Weights of a small transformer language model: 2 heads of 64.
Each number is 500 + 50 x the weight over its row's rms, rounded and kept within 0 to 999. Layers, rows and columns count from 0. Numbers have three digits each. The size before them is the row's rms in percent of the matrix's.

# o: layer 3 attention output (transposed), 128x128, rms 0.195, rows 66-118, columns 0-127
# v: layer 3 attention value, 128x128, rms 0.231, rows 67-118, columns 0-127
o66 088:463520504436470444472540459459581431508418562421648575450524472485473534490480478491455519525498630571530487492491514524508590628462477493549490409481555484511563475499480497555469463532557529523651446498537476417506461522521536482531423515569447565477498436475435388536471472525446484511507555463528542520434545363578485569531478556475483509451449473550537446500454454513557462486498
v67 088:549487540567456496528499481497490451482476501506430473477486486443511558500558468521489453540484551484539539481522539394426502534498403477420487481436399510354496417430530557453446424395461518514503455462481573492528565450654556575448502494570448514525444450547590567516512420452541481461554484497492498456499497489532564466411519531482449495626422554584503491516495543491541469506399
o67 096:494447475420448508469490432377461507474519492550466477570585481529487499469428532448439504468605440483474519458429486547499475453565471526556455414447479438481567528460461421474390500532448440524492534600434426445465447465396466541463524476450485437445532498540367495451466508433457551525434434556476530461502439552491403528447475446533465474380525460460420497435532500501527476454500
v68 085:492501507441407487476566508577477476547551605494547494493492457483455535512483491391464413510539502539502632529517603435513426483445439442424427442554445463547480459555489533435607475522406448494461463476566532456503471611438493559454559438496483468512550446448387579524514569445459512481554516523472544531504482470526502494489470405481474581513589509536509484579429492426479524434504
o68 087:558500515522497492491421495591506599580583435444415484623494535501565501458484545516512528507536476465473424511615366490421578584428517439439437424504510549568576453534535515481380497528595480522536460552469488560490472518480488524547534435599542525488414533487604462542528487531536537468401509547513502487492521522510446474542510543541525432482450463428475485494481574459540502451480
v69 078:503527555567498492468499426509425426419462469453395513532452517465459513389513476472519599507442451426550443428446462503458495505454597491433572535468548478511400515438552553579518488513486573468521485485459521485581571402536508442490452385450482525482511500561504476507554362449521516491489449485479511475506483424499470604493431486532459495618462532435484435432529436509543523449574
o69 084:414404410449427485587504470436449494431539597558564508488435519501559556530502438552461523511428486555532563455428513485526525466488537504531594403462457536491588593511516406460570475525457459488512517496533473498318441487499568513505511610514507511567469476484503392452414595555527501500506504440482520553490474505434495508474512531503433521429507491491525470467505545558486421576472
v70 087:492490494471511546507526464452452462531441516576458397475517566565470584503542459481518398496458548451459455527419489438439466525504509446556454506558490417509449478543419427537533564548504405430499517473424456597436450503518461512474460435459581415598493540511438590558431444519583515513475514505512624483561427599512463518572496428437479533540558464460479466516481576497463492561445
o70 092:484445472513558494501492514499510497469478552463535534534490335485479520523418493511495527462493532598456538372512504514590595411432541478535500474506533561497603478589561495514542454479539505454485569511507554373537595487493498464547494511548439459449464540518515455490490551538471489546551449500449396476462578327509561537405488492465553476486461515431490501529461427527488563414515
v71 090:435379448544414489525518481510513485521566452590501425491512530501566530432645459475526494477415516506498539542412416508414437493501493419423443554580485454606494514513486466494488504518540466525454465493437475516485533466528508470570581550482577493574554575436428484583518604466389452491430483458475574496549467479475480467532417465514517577516489502616522501518511531548538508462444
o71 097:567580440465609445509550511522508534527511530439460544555480473498489501497456568571442522559474511476496497466539483552504551514434508488474624472477648640492564489470498502426447487526452578463452500452544575489574380563418477476430481494526438428452478507505534488449529485572546507497548574507443539466445499535493563421453544472440531427505474501435474492563538497487564374496582
v72 085:439601559507518537466562544426402565474489476476386556464474518510481587482458498478481612501473523469494568449546494462426419506550523471531567541488452458443515561481457549597494521557529588478536460540425484405549470446479434506604519441504460522538449529493542464561571405533521416539553556444439471457535513530461423550602472439529451440565480487530474536467464468512550567574522
o72 082:538397495509497442502451472505460493520470578557470473571503508600665572517472429514449476508524504495494452556505526476563558501512531534537462480469568553493456614446449443458569405522484388482533483559595486528487556470540570472458521598451481500578498493572541444426505481491459449513492551504486405564509574413471457520456503506451503563548449557501578538495580505474447405493424
v73 085:441525481498566554453434448514436517448471527580440579466515487534438433396402547511474467524503526501451451463413494514587583463557498549548605561521609548423452531475511512466500510463529499434464511571441445520576597501517490522509460546517470465555476408440532462563477445520498499476634523393514511491598448550494600530545459448541453519556433546481496569498454551530464475497487
o73 088:511547457466521449582559509411488502439451540527566558555531551521502521611533380569405505512483518381486625450546494562508417563432487515542493437509490432490583422520463480625458466532462499573469511471579588467453503497477532442490510483471544471523472569493495486484519459515514556514452495551570489512530520425568492545403489493466485448556498462568546401437550444509506578577490
v74 089:474467515516476494393542423513406605465515485498503510470538476477487556587540551470507422624520421484528591491526469506493504490536492551447500450527431570439592551555467494438542526458483574541462471545425555507484385585463473477523538499499551479388539486480504471509572491494455527435529492537429490412427537494556594486458520395538521465504513518447554504475636497530572397461514
o74 095:574544491433506506488507440482427451528543430477525424530429434469501380521482521525551469456501504445621477507444517516523525634561473397420536556540577450491439528477464521564446525585489513517564480548530354464540587529565540449556517445476452557480566543508595501516463554594439567559511528503469557522555436595416417490494515480514480523478491491553444478517504520500536507499468
v75 100:462532496525505498471500408497508561428514547546444554395537489508531535437438600493483487460500462505500506525500391489547441513524527442627558524463459410499628662570471468450512561553551516475557465526494460479512520431444513464484529424513542503553519494486488543472453394517427523560469472468407546551455471600410491546437452426487441478420551530530543578553505497531523533508519
o75 103:534519548427462555492493470432503491575436479435487441550430476463546466548473495550513472477425542463409512481490547521503543534524536478406551595538514531421464433463468545486467418507411444499458536530482495469405450528472537541484518525452413519568420520548597490463517532555491412483528522551529430557444600441507416518504495460549576565533463486491608457448598431485346485510514
v76 080:529543413520551468531565457535451506416536540485504492524553525524465481598434495434491439549428564385573537479514456519504562488448536439575530472504438514538571498419506529498503560427465614472562524552496454422611519489570449512467553398539420533474422483542459520490516463435493596469494431486497485542495471403499480586435536468514483552532442463407580531537416559510457445470465
o76 085:497469536444470555428417524440509531510515487534541498457475565484561534377426537560489559419485477512419615453502509449481465537510421558505549437521558491578450517498520433496440482549476402570573391532487530534418515482464572474512457550470527558507538500501493515478476506532444480518584578517521417425466516508513486408499437562470452434441527601574458382416580487464492548466478
v77 085:511470492554559538571565497522496442483474503517544441477473491519556468549577408540451577522509566515473378546476584423454519552448498461539460520492521474507473445560531611473524549448445520488547519537464481552525569546496430450517545475568543579519568554496505514438541662411519552448502568538463537515503488458438463527509464560498493602585543450427487492553449567451412444602459
o77 088:370460499490521434536434627522501522550527448455523493523623543510485511487514536407451481575426483539476546459514441428430483450507430518543446502471485582555515488462497435507428514502485520507579426459579521472473515530558566606445425453564437453406496566517410537529553512525491516492532457474533571498507555462572597415471515484431520445414497561505432476526510539461543499462590
v78 081:473458498548524448586539525534542538550499517501529458496534504513548495436494480481481535431452528514461439503637501473551501409532451454489457514443481462570528536432388410561480481478421622482589566544443500489469556508549557533490554370483462566508521383474524553584515483499460455563532454470553524558536538485418535446537524502493498463466561506493455592589577469545547529615445
o78 086:520534573508514550421482542503548543517490620512482481558561468499512543516477546527517534510528524482425546570501572486474447507557480480627535507538502527466478446503531582527537517460440413522419530532464563515516415484494412558508441638543465511585582605498463553422399461481481485491449493486460459502393573504547494531454459419495464496532400575501545457444452548446524491502626
v79 075:498498495464443477466619431479453436495531475496462496502488531490400431456494494562470592474577422477452495511546497517560488469492461492534555460427420482471565507567482526449429531448541460550500521527419514480522585558515458502511572502536548560442490395483520426517491506547453488401564374531394495581438565582443507464490446434601408456446564593467493491542535573503487538460499
o79 082:545478485502498545491371537492435478495418494444447490585552462513526494518580564415600533528505589526606524517472506484455435538565550478416485504544467508471531509516439454569488443512461453556492489411544388578437426548541536497587527474545537477496562551558516576502490448514511503536513475496554463504529386395562510515545525374506492522472464511528531542391526488525438426493404
v80 076:526464463448619489417507481505510506499466567518508494534522451474459533537486474421500346513525474507545434558492456499599517535551449567517580482482465524564389552543531496468475602497528521457585558557466556568457503524551452573555499489517483446421483536484483541562582505494421489523609502541457464497413456473479475447436509449534604455514541454461410501461526499481358457435551
o80 085:512553496490525548574413478425486480499506552409507506437540460467443421505541496498516545465448570543491533528492521518512412512425408516438375508534513435471415567475453390513508456578527430509492367503537409405479532507494470454449387411502495520485473553491488423439469481538506563466441495432556523471488495470513410460457387471458454484484522514584515492545509462567529611512488
v81 090:426446471499476541574500471502561528579475530542463394553425508458506454478561477450423446472466500512517481413516434561510576431524494626510451485524532485416595597478415498467507489407518568484438508419490483531560501540531552511479577601516436510507445433472540475480516556545466366487560531533471531568506524576515586437439432514523539472425504538453525493525511618527456499463479
o81 089:624496525485571485452464546401371540498436535485553535472491546501476444540479568478627519455517465387520526475442541517416449517488443486504562576543469501443569526529555531526462572479524464515500556530596565525519397575486421511475511442630584467414556597520557569495547525395488581509468437489491454529538444472516516549483518497484538485489542476543527494439481442499464500499489
v82 085:632581499476487478487491450497516579618539467474569456528522477489487531503464600484472455519477538499515507417520534547496498430507530530437614456508510421437437432592497493483500491485468498470511541487442525598481486523588486511450592516450476501501411480574497397583464381549490473521553458453391574541575507520519513479519536497523392408464537554512485523568567473565482552570544
o82 087:444521447471418591561453489471530464519427564532451517516501506508483464482515500521520504439540486555464470484477569489526471580480540461517525488534546415547540528540535516512586447520524411508458543490473349493528477495417503534580466470522493413548564562458643630450490502477502506514397504496502520494432456391488504534459424418503472576549495577472518431398407574512562465488443
v83 094:475531501511474530451523465523426531423476523441480507457550517582503531392535443566484522507528448531583452480505407486503389509532525528405479499568478515502526500315482468429426532592465458485552481440455487495495534510438455452519535495542525468441541596583569462531557392482480505472444569501472425375475443401469494495539553469480521513561438488528455488469591509531528487463582
o83 100:450505397484501442461519444442530487460482439578549550600437441446491505618475544530489480481483502477541462526553617480537576560481499476538563537443527479410500530488523511497427435482517470501404395523567485477463502438563572468440420567485506512481455442465531410467473571570512426536597430474485539460526508568465584528564435427503551554501489446555450486531441419552513423517465
v84 093:488500503553545471544460461458482552453473508485515561493542532480455477526521530479535547585566551496558575525599546506398394431558550481567493483582534547457438552450541451491559463502500556489493493536499472434481515424495549471472444497498514581538498491416569484411406490478451433483560524502407479388453471526374489601530507433572470470444462645507532523558478434488505548564564
o84 095:576532525543430500544475498510481433456511484537597469458431475567525409528475411478457449463494385440451458489442522454602533535554437550565578540508434495566468450482423522533506499488530448493486508491466471553449510440523468444368536580460445451525465491583537513546501441523512534475520522541595448503462511497487444468569538520444512501445508328478516502547552586495521396445425
v85 092:580535545515486469544527517507533413555597500521549511469490553511519513572529492574450460603487404453524593505496542492447496608574530513447438493471500479497571481468432490537477601549486534494476547456471517507460480498498497444534543577363438500468456498553553569518497475538558506481500463558514602547539514516507479457477481554498406516477429551542463549528513640484466336473611
o85 101:445548525561461482468474533554515501468520439577490461415474437476456484475478555483501479381490555527476387462463476512555529493443540567438536511543561480536579482555494480424537451511612499551495485537527526488506515507465541570500542409541505418475588530514449462547339552518478510450524463482481508456546441482483506530483522479448469464460602411484479468483498353427374486392447
v86 092:514437522580470400480536531476472528482506504462532470496510529520454534525560423620524579535549393499451433599517497500478478544557432526467404429588501578567459495459570543521494513482533495585453452542449522555452521467445461461548481523528498497511526479547534596471527607508437523539560570472662467423444537484483442424521517497434480512526560489478433529422561562438464535570486
o86 097:540562523510548509593453546502503472492524475526445507540526349507454446489496548454494495521535553496506473486410499532419469426526528520582458517448482553407402478558444466562525470504482494500441433506518441420531495480556526448432441513499486518458533487416401381571526446496515570373532470543485531554558383536492524451465510494513494513465416495535421511575427427505590513396481
v87 088:437458445470517493495546527437538560453458472570406481509499529480606484567428556549576474462501566545428449437484527500546528475478445504484529543481464538398485484432480533585477421415483581542504422472544395536516472589520480533502525516487426550480499493461627398627615427600491510560487519477428572521525532519516563536503461486543482533475513538503481526511492482574515502602451
o87 095:569477495475480431515508496420458518523433540447405514540527506562397555602539434467434524577509451390416500536655491562527434516539468484536506508533588419478447568505589519501498444473455447494544582554550578474599516442479491523530512494500551502542530535560475557440411508395516455490497450463449400466535449495550570467505514438429499509502468533566543477472521512553509468437490
v88 079:483475527496469564487488518538426503505545471475466519469519530559503546498425606591443473583498426529485384556554458543561487466570506447538459560495406443523583501454430471573414574396544531423482569445487478441397507559543541454448568399467460492508456454428554456548452494476489466526429522502451441538558579464511460479452433521512420506456431569550459496474463559480566458538486
o88 085:555550501494462396446509477508555477496534537464498515596456474435493378472550478514531484494509602479461497437393509400460513517446536579476509483517641557548513448521586603463465379467448496508571486518544555575543502526524455520464460577453506467557536539498508584460467501561467480529472490524454517499463419486542551525565439542373539562530528384531551476511577454528512452512510
v89 090:467505504526559549458403495491539512521496425524463545472423444558540548501551541564558483458504541604524512515498526487438456510495610445567581492568515504506467509488623465517547419524552412512493514409463539631452468542505420420500438551491532512516590576412480442538431572450544466474518468521438515552532554535479594557574505475474500486513553532584559483427495510373483502517458
o89 095:499490456502455427554603509577474494557386487423611540437502583473509462539446493459447557625515456563453509489465486566557496470465469500509512478382548547534569458497468544539493485533445592481464536512467490490554569460457558513507515448452467393451493501534567499442590518500492510515518476391540480544493513445552477519528579442425551534586418450525483556543414512606545438526498
v90 091:469509531535513477453443400524464540502565451504528462465489477513537602530530574527533539591499465490543443493513522537426509538513543539571476484488509492526363494497520469498485574556521491613498463516460492663523412486537426442460486519488566541553492538491581529444477500467428526458482505481479463554581367550427444535479459586507483427475511473417515471483453477393369482574454
o90 093:531455540490499557606505525470490439557553486474588467465488487442423421513403472472468498550532493554509486557454542539502498467512451479504517562490519518608479503509437503530575424557503475509548541502501465498470597531525569492489485451506471431546480458496365458587572578541544499489527576468593569540493563348536546598442574494414482606554582490523491453504493513485561520583457
v91 082:467485475520528488507424498471533522442457540500500538479526577433431599433582485454455451448527539529418531496451432449432516480490404500451542445536498480493518428548517455427553466483514418509480612516479522503476435621472476486478545537566539573497487461409465486473450556488482444578521550496419480496499482467502576557600505446535578517617609509618472545524521460474505555439391
o91 089:567474557452571484505533529478412534494455464473592493616558490592581459511482501528521546599490438502581494488557470517587515464497614402557441560522501523468529500526491537528394523514485428556472462425554482413491539449491493495568509404514438449530463477510510557462501504453515448482520388455566537464468590499494478450450425473562468454492397480401492507587499589523523483517429
v92 101:602592430482476585403493508568443536434507492542429462454483452542445487429434457492494475465474616487541542490485401507505603531602549521573594570498509487422486563522516528491400605419565451470553520515503444488421533516457589578517440519500428580486478537443466598507499485485529515502480486467487428455496457500537531579559499487486496463466448470477498516473473545554462461427584
o92 095:476493576567531515549500490454560519470444544548495514538526562489596388563577487521444486452494486502527472386528535488501454477526420467458454508484484451462528547436430527562473511586468478487497404459452553509585529515446527409458532449480480531541406485575498382420537466583379408552443551575466491555584570519504501570455456530522472441494594540491569487477489501529453574465494
v93 072:557468403481474458411463511485509560488544591450564499493505466521482490489438535447519484504486475570606486506541483551490536434531489519466551546590481416553509503518425458554506453563420427466492535462475455424442589547568636498491545430528435548369472490515551461551448567518520448543534519530435521559499498523551574460511460602520504484475510389449430622523484459520511583478470
o93 079:521459554573505581618518483552546567518443440563474480579507556497511436438544506528523509526509559460489437472463566523502407549369464380550490443485566437472482500515554622502507546526480458563418506500518495628517403479432355539473492490514518573531560485408545464467525464461528494516420440509545490441448500566516449437545450493524480499481470478498529480430532476460568471535513
v94 094:411538425462579465434619381504454561462432477487378455481586471501517456571439582498487574503472506516572512450539469469426532557446458540555528457467491529464452570485526524493557554454536517555520624508517376441516525465602463459574458498480451538475461481582520530458472477519499519522512502563399429526473492462462489552520486444492516469574463564414502479535474422472474500430537
o94 095:555407514475445459529418549484514405538473555479496432447510498435493515548439480455481486527452449507499484568417530523576441411572538415475502500457526437505515551420502451601456424488494485531585409518451573510451478497495488476488518491427534585451500606544486407536471379514461532524557555481546457422515490480508446433512487585567472560440456557504508476471617454581472422543494
v95 082:523589560530508485477447443538506519503545400532529516480561463627485611502457521492499431571466435520499586409471511500463466511505473461582531502499557479484422438502561428495515617525594484553501492591486606444554373516560458498481517516542479526517529566438588570503536577518471499482533425538499550520532451525445495577531513458572485503445470497505606550469593590536460516505489
o95 080:476508562459470572506478487572506444479500496482492550550451549386554436560472452469413511515488476454513515578502506545509592582543548589486578496511503573460511529580379460445527365512488512480532569458544474501412616485471566469577487460466436492528445507503498528535493480538542495532518515550596518478537548478489452424509527504459436420481654441506445475585417482481548454521449
v96 094:438444519565503466448488425474472477620498490536468494530535512492517486490535510501442533488563495530431555528512513534542485499517444656390510472510476508477531537464460496444460494582447530539576427495434501471540445478450471478520690433553514407467521520514526404490581427512514519544443501489525513493422546460530560485505451650506479500575550424464485436490545508430600491538555
o96 102:553573452418512559532523504417504459503445453493497464546471487534492533396460392430521471407437507443507474553446487522403486527480481405544522524476541467494499510474519552450505492450583421473496557537585455483471480534519497595454444475412524606513528471486485568547468550492455501507558521474355546532510503560466453434569453387483556548513481563481404588482501546533420495594452
v97 082:402435591473549468557530393487506486445473584461544480500535567524454485667472441578512419511495542499497575524445492469462498555411531582509512444482487452552530508590490468441545529513515492504506509512439490591502478493430497563494526496521483510467528473474416436471483503548451595509474434585431513521599425591446559492558503461479530523495550494432479379589496555413527451475489
o97 082:520452497454494579547509614563517571524499402432529463527462372419533547493523528384542500560430467506463522518478504543433496416507464367430541501539565557510501537432453443553527506532521524560523495479539527503426479500558537437473574474618529451459468587515542646470464499530457492525539507484552471537410559479483517456503485425489527414463554499504443568568493533491571484529476
v98 084:512400578528474433560496455493519480485529509483529512454530450513494509540510531437537531424499544419494473468435537601482452503443508476500427522597523458588546440522513413524589531558493565433482449496477522488495442422478421500479413553445503529547572583524465433422451543484556541592470541599504456444518491456448536460570475546386538487548560538545581467482520581394472446587524
o98 095:531487531525515430433596534583537519561485441436516517481499489506492542437523522556567466625495442482481568521441494478500598482442527503488515455457414512524484491360493610474534481519462521479464468515551554424449542396521555519427531480547581491414477497400477583521479532514477489415582540470511470451496522539443482389447495516432563532479521372438415505513413494481491472508564
v99 087:466526423444502560492514413466431570497514467640458522526478488561469541479472644573480492572456481451489434541334533408502545541442534514508539535528405493481431552607482495542532511516483540501552513498495579512483427521546459493532460456524502581512493531537473520501469514516601556534463518582503513485591503587427570490594485494534442449462525448520503481461577522449409496514560
o99 096:505422609593529417549535581572582426470409473474518547534565479555419497552575431501434437505490612553587600488447440515588490484487494510444534440412535445537534533415488521448493444520548454463512488467497445409492554491522520543528566473523509467496401519441532436473504528584400452483520435554449508459451456442554441483471503477414484538535517467505523531478527462573502527493481
v100 088:443477589511497563524438369549512479495539577518575459557590434554450488508462465460494426485520587504491586451505544460448459504383502491521490443524499553501430418571557492490456505505509494458554570516447596525469425507505480466480590533491497505423483575435519490562578518479518464554445422505522506578555389518461554421556443554442481455481512470498505379472489482403437481545464
o100 090:497492469502502482529507594549457439532456497458517519491506592403467568438495439494549582488488453523491443539425497429491494458511467475419475520513537392562569517512415436462531479527438442512508473506521439447533531508478486464527496434538475497534426501460416533467407533495522500529467559505548483521471701449442528433489441418482547450571499502443486543493396430505610602545418
v101 074:495592403437479476496533547490496495571459446435475468498431510388533423463489472557519531551435504499464524476526582541610512526475489563491493539522546470509506668377475635540495480549459495541557452510492519470457437491510506389534552453493503458494482475519489432505572543438430584552497465516634533495441494538523515618427501483463509486456541512476512554574431516487532507439498
o101 084:444405466470535492485441530579496555447469525579458522467484533515503512565447510457414517442528502491466518533659389569346505465509410444499610528458524507496497459504548495512536517428553439443392612519535505614545487562493493532472469555538534551576536491501531473544492470609527494485501519416494440533563410556454516496547576499543479544509457490524518488438526493516452515490556
v102 086:443512505541466522405511433467415496482570552477521457486477469580486564465521511436495485525507449452386571473508520545477478521527502565489451493441607532538480480538459373422604500542470442585407424583413557565521483497375451427467536462491515501509506532363543515455477527465516447459518425458453468428467552535499489605451517475463436490498503512617551513466517545493498535483497
o102 083:601534491478525579535477464500474570465507401432506485541467551441550458514445498460453419528475459518582467527497468520516557561441487455576554519566469494481551436620438547482468445576517516460560555492488472390502538496600603526543572450501425481572559472589602495567511465577551464504493604449521604504461503485464458501442516493510554425499483466473440428515431496481472425560501
v103 080:542525522415461542464479602543462573485409526487420576452540464542520493480458525428557488457494474527509483484489658562493500470442430541567531563589487506447445511548615532481579399522425498595511529546477570549527514513529530428439517480497517496474511529452398458545507510526482491458561563405514466463464559527506531491473363490408478529561519430546473502582593521509519523528470
o103 090:523462434563511456528512478434410452537617533435545481601586539491483478552606458526421531514502464497465521541459447539469524490488592407456396374437525552531489461386497475512534540525528476431463461531518487490503520513458474545522482488552509570552585514583584455542578480458535456553497480484506496567502525476557481483506547566614544548449509520484436479410466551414608470514506
v104 073:452547533529509522461469536487517442586487577528447433466512483513494507613450516475422381553516546501489471463515571536511441500418451454597445581522477520577413504508435404489440590519499519471489487569492603439509452493573529563542560418453540541556517507549498601463527442493471491551554382512472521501560530556459488427582475441504524423481416481484553417535490447566444526497472
o104 080:492479504450507442496427479612507515424533536500477529519526484471456492512448564448506560441503518472509544567467454448493539503474485564425563477511474404497559611410469554454583459459493553532486492547586458514515467501544404464436446538533491549484450572493391578489474463540483602492415553566502405475400526391498415535504397467471492527508613488463548537471582449488549497488546
v105 090:471615485501510520492546425521602458494441501507518599535490551492521536552574461530520502410528594496500529487490495473504440575425449438624394476544495430473485501533513549546588532519493492441520560523496496528419488530515517512485448523549452526573450484492518487451509572575443438527406526500488559419411508494566450448528566480525466368532482477504443494557470595448466454626426
o105 092:578465572572499531511436585558519527532552534523484457467478510536543532461426541436487514532534534504503463497587506482542558437563510510443434550412451443483422425550533486497413540514513451480517426458479494443523590576426495525444590479408497430492504573471514587536501465450578590510609518527543439592481598507508510506461417554565514533481496474547482481474481520501561548353564
v106 083:444599522505434490567573583544530514529491505490539539523436484491518510494490479552537504544571514503502548446522583621431428467448406536527489460476473523398559467459563615519489488498409470508493443446465433542584551612459460420500427544537487387474423504490599354515550578543466432523488535503450519433453479433505522550474488497497496450561475521528493539544493418498528496519533
o106 086:609439462516497465486462489504455548565561476599492451495482532570477509561579553486445493523540534510501447524516494431573561590501550478482485562469488401520415511559581515494506520555568477523506540498553475498477527461433490516513553458445577593458564482509498547493533452503556559480568505391581518562605538525510601513558583534497521561510516589569518399470495591443616433466457
v107 078:509554501474562559556582537520390591410502457524427461468584459582477539488430552461413517553479460456530508443461490478608557439585544514584562546538447518423537522524553515503487595492503474418473584503474480525519564528551591535479597530530490481474527519529500507542441481413452477509547527472421488523548533549503416490583517465606489547523428485493414475523436475580516507435561
o107 086:490471470465433394480484481455433462505466553491508571584457534417611498523582518561500464501477533443522471404460557496475443548471505437515504498491579554534502523418494467513456461539516531495515457427492550595464481453506533497484484493415505558433590561515555464417520379537458508552544438651467501475505446402542514485466392545440446468425527467433571449453516436505502577530525
v108 085:528482512528492516514543476504487541440510400494580539506443485464577463447586509488503527524433538491528576567584518529450545482498474495454509496566504460468557557376479534493502586477446542558399457492532449554412539566435499572579555595557498488513460403471462456524512491579416443508546409551423568483449549480520530454467489554403441474376467478517553454475506556459432498415542
o108 088:570458490470474496463452473551499504487570530533418446442490483609504454540493627455510462485504414478477456410462528549501395561564476477476564503468520479554484414498426532535410482544551458541487451487526517522548371568490458505376479481547462513449517499482544603484507577492482505468477563428539439546499405454539485572511625430530569466527512475531453543509427550592557453502483
v109 092:625530573443530529530440385495458592531480449523518488472573535487483499510607472548479527576514471484541481536524491455512544646498496469515564519510528480490507450451596490444460536436512465571438458497455559523456474536518357506491581447451595510357477565491495519467532467489555503436427495490477497527509468524486544475565545489599521479627486562496535456511517542539543587538549
o109 096:406449454471473470529546564475480399447491459454534581566528494523565573488499501444506548515538455523570406454565559588562460409588520535445484508561528482419481472538478527498511464527527558545451534502524453481525508499534603436632397467485468457552505539490513514528530449587459496602578515451522537452458532472501546548474508501539514607457525454541387516419610531564543480516491
v110 089:457517560516462492497541483493414508521444484495519487412485588573582448497516435594539478481533460562445381444489488558449599401551516513469511495521442539480540470466585493515526441507402480425487445491525489530536532431503454530419437491517534517488504526478591421544516492477518434455566592565384394547478512495484524480572545536512505487535452547500387500551630528453421479451457
o110 094:534554481526502515484523539403519490447514429523491541506499508503421565522519622465429513622477480455501549504436550562436552575535532492627428571492549477514437518440462585546491463521593551529459528456539430515445561443474454429595565521514486557460569549510479489372500480447456496486553459454517521480512478469519542525501494467474516589476458393485488526487394469554599412546552
v111 081:512547508499527473518534383579414519460471520556413499532593586560490451617457507501452524496462427479454466555469531525437574572445403480475506473514426545510530564473479495490563496489502459420469577519459467522468559505526481417446549404593580514593516467517498560447538461455472519445519481511405542447532395552527524547528554414449554480613541497495426506515480451525514571555495
o111 084:511476499481455533535460508483522489460494494427571481485469342456514587504446514476558516511453520551451498416488525494469531478624565430579529479539542408519561538529469502537361499558567536517511447523521489402529485530525551513543513521478403555495471564495546457494523498530591507492522448515477458427551540464546466538589494634606510559436421505515503398478588534485587489551478
v112 083:522596452537384459487512620473535533579540456422456631533570508568491512477459566480499526388474471465452433526469471517425543532499465473536528523559540501512496493453463463610527589596520541433498518530525482496435537534582540438469465445493453516603497457480568491471474554614451490520444486582549538459552487460416492475592487448417431477518510552564534481530438491488501470544478
o112 087:512422523534515487438439496661502511525463539546473407486480414515521455489516464561445551609438543495525489497473499537604524475427591487543491391446484451491538449486525522418555386507557418517572488542465567469513565473361450535416511530514478456500413489466478500488471487495535434456522459436526454437499441479533455510408495513533479520459487393537537462494547460455447481413545
v113 085:508554517530539520425407503505503515559459523557482435423509563599515470577575402475438408548469574477503497426545492466537409406460475517540453521540472455554467510522535515448550544417546489496496553551376556508565446544580536519419504464515490502558552547440490573474506486536420583519476511546505642528530433474494441500535510479402488390437463561511530490490513481455489511580454
o113 088:434571505484541536575438488551539546492536538551547523584474500426531469471423560439471636460557424454448480541508466487474552550596496456596592537478458520566482508525512432503422486502478534425503499508620457458525544504495524456472476537512481475555431568470571495441489558437536570428504525502443496478463653448485522550444465405491433515513589411492557549528455472488491515437553
v114 079:537544547462589472562573465434421460529490506479506520426469532519515540480557441410425520456412476507444553566491508505470441519602484424469490514468584503553501485405498593442465516472485457504486433554559506414505530479570498544559563384494399484518461492532501610481422430562431516453535513496473424579545495483524482588504499534471411492517513524397502502527397550466516502398537
o114 087:414363467490417493454417526466481574413536543532468463500554534493553476440436496511498441463469450496488442425486478451477471410528550546533470497536509560468535518475475473577562389436525421578511518492423567535505392476406575444490461562492505494523523517469493474553496541437489503435454495373531553443515492465469456503518494436550469416487476567529425493557607471549400493551442
v115 072:466475565524603426612489458521482568545451490488569558538522547547556434537419513474584539589482452510521570486544479480458547424523588506505506515500541596426480531536511547488486575398347547483465518560658504473533526440533545508482458487479499511548542425525459553538531469445424540510482471448428432411450456467458516484465465468512479489497500539439494510454523550452421577532451
o115 085:499555529507549470511545539466484470428541599513457441506413539459489581494481545487408540486494420346469507496448509533505488529525453520538537547469407488537396562480517467570507435521564573478550490551464521528476509538527457488523604457586490555507511510470472502438418409514583447423439535498577548523455524482434496469544667594507451506488439514504506517471601481529581542469530
v116 099:461491552471502452535550563496471474515550497391388505418545529493537511477506480578526476551441519578506481522588491496534456522524472532439408516500493574457507495435455533466506442475480474456475440470378545493591563448562508589439521489491470457463496499527575513556566371504544426518460522489494462499583500403434374424575502533440518580451399564566482550471480471455571491516457
o116 102:529516429430473539439409453421533537560514560579502484559511463503432557511513480438442570414543446495445490591447556479420512472484577483596476383572521481507469447512527412482496518419557513522521510620548548474495478450581464440495565504488546496515512525590424492482497597466520525510479506499467459449382415566508559554450464441466538555518474404474589496476502468526500448515570
v117 092:586508503577522534489534451484434542512538440435437454515572527524554557453560491487556578472519486485498556492541472565478527618516495465512537567548488424501541549426472607563512547559566542491554397531467583410529527417555467374481453435516504460503487543515555538501508452420426505561484505577554441472391403424553484536544484520442429449567471477455536542493438548487496448505511
o117 095:475480490530549484487438493479478459547539567602464554477472530526505436516416432557511431499457486490557511391471562462480590451515503482513466474435495539518439483486554492445505438576503424468490503500576454509481485563438590540465516591388426542525547460515461491476496585581533485497582562371457483480583592581457426479511509532542567601500507512514442445462631416510481512523481
v118 094:439480536518455510495481518545356488537478486422520440503508416457502471518534526517472486557533501639438551428585613550471446372512482539491524445515512546492529457442523481442633508536427604449471438493491564506470455514494529435491523554472461532515506556497486498512491510447432489483502536518429459477412541425451471591487436482518575550407517509535604425542490460407477525539445
o118 100:480461513519513481502442515489486478535601443502546471504423547511549437512511421480513549438522409479501462617466439439367595594546468386492527545460423505544476498481505597442459520492562472547583489505506501569521428426508434551476459421574524565453533507575504538491458486529524505488501548447559547541482471461392431452509529571447520473536509395446472511507465493508632443485547